Weights of a small transformer language model: vocabulary 8192, a variant of SOAP for these matrices.
Each number is 500 + 25 x the weight over its row's rms, rounded and kept within 0 to 999. Layers, rows and columns count from 0. Numbers have three digits each. The size before them is the row's rms in percent of the matrix's.

# layer 9 MLP down (transposed), 256x96, rms 0.267, rows 38-60, columns 0-95
096:537487525523502561501476495569501472494487478494480504491474554478468519502499464475498531501467525527485516496477509511462497498475523525480483511529497503453488507472542552526495475478515521543526520520503487531468523447500503520537501479508479479510510491493540500514510540495490509445
097:508527500480500501508456512537484526505499501559518465514474491533526475488492490546535520507474527440491492503514520522512485463493481510480528523535488453465545498521470508474493489446511458503513512512491453505474529484516519495485474519491453533511488491479433540481505509492508482507
102:533510514484471531497538554497526512463515516483462487522539509459499509499535460478520496466508510500511538502500508490465477522495500491518528496463453508455515462494509499529525467529508523512502497459504461520557501518469486545520498520482524485497461461499536530526495525533497531529
092:500483539450488515511514495490477505508469499527484532475512507507473528527504536528504513476462517536504487433518504525495476500536504550483472505518546496486457495505501532507508490477504539528499442502528490459505522457510465501471492505536513498537448473523496480492476513469535500542
102:464464516543539533524506504468492498531505503498503481518528460514495502514536496497461515528504515498501460503481535502528518489502583498502473509463434537557503463480498512536502499521508500546523522484520492506463479490494510483504474479489543481517514528489499502542455496481481492479
100:479518514486475499482532515492494491492519473460512504486522468464547544469444519498501475481497486511531498481504478541512521513435433495496484499532529488512546517533519496497476510495476468497463465546500509496513493549520494493514476467489510519535488503504542490471476507550510464504
104:481511495540536511494490538509538548502495532485510500518480483525501510530472534508504505544469522513519500518494551487532460477482481490496499537514531447522481499495492528504496482480502495497459536513479539520448480488545531492513473507480513518513571560511491523469471501498507535508
100:494497488493495470500505468480498513513478474508504487462570563479493557473477512487506514506461550506468520549517476510464502482478508466482469527486554535497531544509512518504486510494512494487481502539442485480497488481485512520520472492519545519526514508492479485516475506492455468481
097:527510502518497491484488493470515500496505533476509489503489516454526526546517537515519525526450462507497500476523487519495522491494539508457498508499483515497491532541459519524543535475507526470516491549517488479547476563435510478491496472469481489520453481489476529515506504493469473471
094:509513528502484503466489502528496501503547488497516508513519492496487518489484476508508495514483533455522454507455510506464524512481522495507530549525463499482530488438557486493490498495542494495467503532499532504515537483500486461471510571501540550493518475523500522497554522474527504478
104:472523527471467505571490510499529491513552516500487543484475528491457481518463503551512503556491541501477477496475480500507506483486496486531500521489545535482540488485518487503491500506550474467540560518481508488513483496488531525525499516495444520476527519504509498488466519481508491504
100:494447501537533508516466493518511461499471492516473462487481505494509499510499507542513495467459512550505480516471505469508452522483523516521493479465485552447480539512509517525518437507482515504539498493499493505499508522471493498545514467495469505514508482490541553476493489477447521483
111:437504494465517511512518492516516448487574522462512478496507508514511493500501502505521533510495444474472496513507491540452524538544529506510514493535523489475504508543538527511482461527502497442485475510518513469467512499514471460514489526515511495491468494506540535490492503532522493487
097:482495509517468554502514519545491543510544472511496497539506524498496500490496490496475507466503490494491530513514495473490522515473502517504488453519494475503495484512487511468489521554559498541530514482480511470529517505499498538447534596500513499520524515484480506504484500512436515485
112:531500432537491508457512515496517486543507509479522495499483528498484514511495454492476475541499497466494495532464479494487521553489506493462514523464528490524490540494498497525504511493477496550478546472532490479522528491508532508456510524506454471497524566529520467487480483488484514475
105:504444538531471512537497531482490497475506551508515530463470490478528517495569507476458461505495486518515471518492437517497527515565493509497481489531513505468460517508501510482470505504529506536470498506498500488521512472522529450509499513513528507471503541494523510497484534539484490498
104:493504489441504505509479535518494455538548499531535553524525480487461492476524497480537515512534505488520549510519530479494489510539487496514515478547483513505542499511496529454505513510488449480466483471491475502538519490527488510457498464516506483513441505461509492507516488515506493535
107:436467512511554466469484493512502446502524488504547507497520493537484488485505475512474483539465448496516478492502533515518500505504513500565528468480508511514493529516503505503465527459469454491474518496531520519497481537536538520476478472531525519529482513516485482497501524493459487502
107:521471525537484442499486517495473457543510459515526500515503520512493465526506573510497498492486501504483524509470518504554518489525525473499530500471535534496453491487504539542481507491495485492527544482514494502488532506510519447490519500489513480524514491506486548500512529435507525471
094:491462509524476515497494516507472497443478477483507483508481481514554518510542505540495502488491470524491508479479512538546449516511477468459444477520507528543505473493522519511478557488487512515503485502495505502471527554517505452511554492496502521550476519511499508488508502470531529506
102:551495523522545461513498521506482485499477536505476523486496482545487487461504551555513491509521502462509452458488488498466562482480554520509490493477494467516487531474490513502534511539490488492504456509453467485500503451488501468490522459490526488513497503514497530498466497486481505513
103:449521504497531493470500524505465517491512503525569504505514557517512489488483505489466490507472459499514503462508497518501441449503495501469479512514516529521448483503484509477501492481463498518451531498488533492506466488478514473491554502534502513496555510458517502504460501481477543480
086:524492494542505493478526532503522499519490466535517483512503497492506528493485528511483487520508510532514529487496542505549539482503483526557494473472494514571509462511510472532522480543515487506496479493534498497480525516507513472467493525521533541468519550462549471547476512467520501492
# layer 9 MLP gate, 256x96, rms 0.281, rows 39-61, columns 0-95
095:511504492472503548531445500478522462530512482555516492478514502505504527503507483472443506531524494492498499491499575482523494518469511468452458513463513481533497486464500556519498478496463531462488512513455492519491521506507482542473490512497494490541496542504506534492509477509520496494
097:501506489512502484514507498545510503496511471539508520512524493502497531488537529549444495491509511525507528449530490459519486490523512507470477493468496488517490541498526530533494475509542531561485527481528497498462513559515546519507535457470500498482492482459466450479475506513512491504
104:565472501503517522489475493515549504498474465506502465478463488510481453518512489483524527496507492482502518482480473527509468481508462477485464534441523459501508554486538483495490514493471505480497496550515498523530505501542525493534492520509520450545485510464532511490523470527501527490
102:506468529468482513523514550491514498500493540471490509477460518483515535511483508529488471534494529466444483497502478515497534512500541523487482520491452509503539507489483470536487535518507481509507486511560516487523453529468490536476522467468534512482537505521467533452518522503494472484
090:519520512470498482493467493519505526480498514483511513495457487499485488496491461488484503488500454495539457532490476507543498483477502523538487498454520479544499436531566482493481460512519497523530513504529517483509534442517472500476505493511512525511504524451498480510511555469538490528
097:524462525520483510530500514512496482488554485518492497457473492535457457442513532520494497503470455503512540491509511513479528462487449508536507525476517531475530508495497499495488526520462526458481470516484509534494491516497483497526498501499534511528501499519443479461474489466481496443
100:543494482470479503500471492489462502466512451524492505496490518483512515458506513527497518507539498465491509513499474478546461470522502501433466506532533486499499468489531507518518536545522505523473465562459507495508480487505523451479524555542481482520537500501517493481496501508470494494
101:481487523498501498501491461481519519510503530494468448511528465559475454525479475515542499469486439483502489501503486503506507481503478451549497488496475473488467472482520523499477496502537508519566469524497525500555507475515503534460512481544500486479483524507485524519534522521505501520
098:536505507455512496490495491507538448506508490485485478458501483466459518480456526535505536481501491475484462515509509467508457475508507495503498465479553504522488524511525502491523451507544560486540502506464509497454499502512479506477486559487455502470479512495497493474517515544474515499
086:493464522510525521463502474480505529522536503531496472523461511540471493486460480520471487518494495509482526477512436506510535469467482482489495516478479467532459470474545480534435500437481536535487474507492484504460508500521506505521505464528499527499528519470486498481502480519507481499
098:528465512493508522506498454506500489524547517548477489494547514496502476479544497553520484556472539482521511461492505501554522491485494495472519512475494474520524516507566489466530489468492501472503509506476521506492457482514498532471469513500460525510476481514489458487497445479507509510
112:478474518493510490500482527473484510489508510455487488497470495463492503472526519550475472555472484529458481473550480517496535533516495475508490532492539465521486523511506479541533504472459517514477520510489531559501515490570509464514508489528502539513472529488459499522508490514481494491
102:503551513511501463512468492487485495473513483497459496538503463551495471530472508521536506496486545510495445425497481497521482466543511506552475474509505489551512527489519501490497478537524513532507471528492451538505528513478514492522510515476502507520504523502516484484534487529474479518
097:465527464465441486499513500516496470477518513470483466490476518516504506491473527530493550487513538448459491490541541497485507531529546471505495452490530533520459510499517526495524513465496504515476548489493499548512549509503477494487520480543498477511466530495506472487519506511513485494
101:519452509479483499471531502485495507533481499494477491482492485452539469495519504464494498461529498499492488467503491486510541502516463538473457503519469483475505442489507504477517481466475464481500507526509510513511524491537491415511531484537473514487481521471508439512485485493487456470
090:490518507505483509487449525481501532511492488503538488494459474472462520501516499541520488521497477491496532526505478530464486516526525511492536461504482450486473550507492515501525491511562477482484490505481567488514531483500484535472484512513490463520557531512506541477538490506480514454
107:522464500515458510496522513510521501465477508510493495515500501553458481512511538451523480503524515496492509520553465470511539544516459495449482518490532490487500488507532500510521442529484521437484497496541496547528538513510506463451511490488486473475491522516494477513474474497498507513
104:516480495473457500524499538515506492568510500507473500501508475529507545515515505453464516502515487520490479503508521509492484548526482507460543555499468517477510482519513543511507499490516496500502496480546510559489527523539496452449475471499535514486505515496502510538523519531540493535
094:528505524449483502514510501477477463521506480542500533504511481514490491498462461522509478515520544506464494498479494494507457451451504481504483519476492537487493455499547482480519485501515548541537473474467507508522491475475458482461538455479482530493510528511461519482516525497466484501
098:554505512504466462496492479475461467491552495508487512493502529515491517527500542506482477516508524468474458508517535509478523504509525537531491490499468495484515503481504544451491492490554524535521511530463485500475495503490442465471489525516534481477493508528436508517504520482462506466
108:536473542523467535482519533527496515504491550515472451486505491470487520523501521526506502568500461525495461530494484517532500479567497482552484505487501511499494476530528483507498526483504510514499492508518515515482441493482517509522520509563505503497490548505505526527520519488484549501
089:499491497495494509476473449513460492535477457486491464491491508503525490477491493465533529491491422486470487531504517464518502490505498520487491489481519521489501548501572518500469481488496523513487479504499512488476520512500469489476512504460467480493507468520511521466426519487451468455
091:527525462574533484532549446510509531518484500498559480513496515504542548501494495519454489493511499494500483473504478484475487488486497499535480475543500459474470521502538486522515427476485487484490472505535519499488475494511507521493545490498518495494532468495513501485510516493543509503
# layer 9 MLP up, 256x96, rms 0.273, rows 39-60, columns 0-95
095:516502511497514474551501502469533481486501494518466505541523515457508468546510517461490535504480488516504542478487522495504502494479524502471503479480495450533528537470490534508475493519536514506522421532511519506545479476487525487483513536497510531468537498495546463484505541514464504500
100:468505494458505489525506477574505539516492486491526500486500541490491479541518511500475533538530492528498545465494459512530491497538509490477454456538567543495494510463466499485489498538520472482499510485508517537527513474503527523484488492509508486465481506482527525476517506493536478492
100:520512508550515477503449538536531466512498500494521496481483490472431473507479505481507494486479511467504502495501536439511497471505503474516499502506456532523517492548554512538490577481490476499500530502538488482524501521505523497476479457466534523481478529493492518502522487490514486507
102:532497539500453507461550498495495478512496496461493509498462535486443518518527547486500508486539495477487489487523543499503523485530452481532493462505457486485482508504493501476536503452531499497495445478535473500506474508544518473521535484483518527478534471480491481486516522471492538511
111:509513496514560520487514506505508499534557508475498518512494511490477488521486522496490502516498494469477479489508520533533534527519514532517502520526443486532466464490484493493439488465495523531525508569484496514477511499459510507518461577497487450457517521504491511525516494480499520517
101:472518482473511531480545505504475523507508490519539506502509518484512473524491500558470497496509469482435488493506474515508475514501527502525562488492509492533515558488459492490517519524479492525529527500498528455505512437502497457483516479474491474510492500471532505565481534464484490492
099:516496480483513511472467517520447559475505491471463503497461526450487461513501532473501521505564484501470522527500481520540491469489506502500520491495540499509514487510525458486542538536468497479533518517518511492439526535462528507504515521526519498486478519495536500508502477535473511511
104:485512419496479568480499512488528547517529496512510491515497485486464504513502513461518508497494494490507509485448455507509491512502484496512497476491483506461532508503503519484519477482569493513439502481486532513472549484517509512484488517525474510431507503477507533495485523484471548514
105:547491514501489520515487496523513545532464498511508487550516465472511505498463462494540456492527436516536493495504529527460503516496521511502512524490514539530469515522494533499495449465490499473481491489479493529504545487513484545478550513503492489506509521528496488497518446527539464496
093:463504501512505490505518509471463543549486516482457514476498493477480501486520487501491499525475489480453453537479461493504495519475490514495522478540505501493466434463503477500481510477492539456506508508467512518504509461453473483497456528475500524477455492459527486476444532503504477508
094:484538529530511526494479507520533490507479483501490487501511557527463484501518506455490523503521535447491510524512505503486500510509458520511503500529544481493544483515456486473517529523516433508487505538495478503468521515566493461450458506515496523498470502503489471533467503495494472532
107:477558450455491498491482508509527502475475477495488561493500491441478510512491490507521559470517438523501538530551506475513500528485542483505475504535449503498509518516515490498497459527529493480500522551507541486470484485501492508483482483501484478498502503531465478489490518508504532490
105:480451460541510407507499469469525475483492515535502514513472520468506482504519513488502518537498508472497522485489472467483518502472513507498545540480468487477510505499512491534508513468455503486533535476507535492502477502503512503497457528519472519494507448487495535499541551479510483522
107:515491516518512517481477489492534509432527516494503477487504466466493518488544463476486500516492493519550514520457479488474517488506455472500528534488480503477492482485518523478506521440502472489524451496468479458474496492468478539520442464542500469507511508468503535513459484485505506482
103:494537526526511503518547490495538473463497535495498487480463514506493500508525532478469485497486514538471443534512529496515551501503509480512538571507502491493455527542492521500481515489515511487489498459549508499531537446464532499502494442529468503506525484529510498507517498486502498497
100:498517458448498483459465469476528520510498509521566462504517522535515477493499532510492483533463465522521519500503506476445487509488494512529469485507461506502556465483495510549540532513491515495506491511487485490489493501496534510455517471511469519487528490460446541482508480478497492501
110:485499542554520528503501511547519525511504494495488460446499513454514533465518496524462463525478498487498506493524510496518494545511510454520482495474553485519523510472514511521504488531530534461506470517493496487495437504530489537515520509495504499497480504546442496518523477502540485529
106:537512536525487529505513514441542483507504479516471484495515457516480519449516487507510506480481514538549482486421486496473518487523499492537506473507534506496520496454529486478520521543509464525485491490492506539449493516481542476485515448513504503447532496504486498503491500501493515488
102:465520482532485466525510510462465498557486492513513484474467517518486500523465494498525486480487480526502510489465508469484476476492488475496484450551526514448560494503499521490482473485488494486535482508519511493532479535510501466510564510491511504510550514514465469533494532471491548480
096:477515486479525501515552497470495506468509526469472487476463481484515481505534484479485503495459495462506524487535518497532516522547482445527520512541521560481538471483496497485527459517465511497487484518523520489481518488457508518470509471513467552537489476550535489506503502473504494477
099:506493484539522523513492479495531510496513536457543517507535494501476486504546486511493522505477539505471468484461517474499494495522528514475500508495527473473487519496517498486499565481529492492534476492494488542443487489525472572504511525553491472487542485561509480493487501499480472533
093:532500484507457522510479504487532516488563522514441463493504459508473506521546491502475469488492518495497475469470506482517486499481468468488491483504497517504510493487566545509503508511486534492483523503491497454500495496452550530529486488452524508525524496567522480513517490473535488496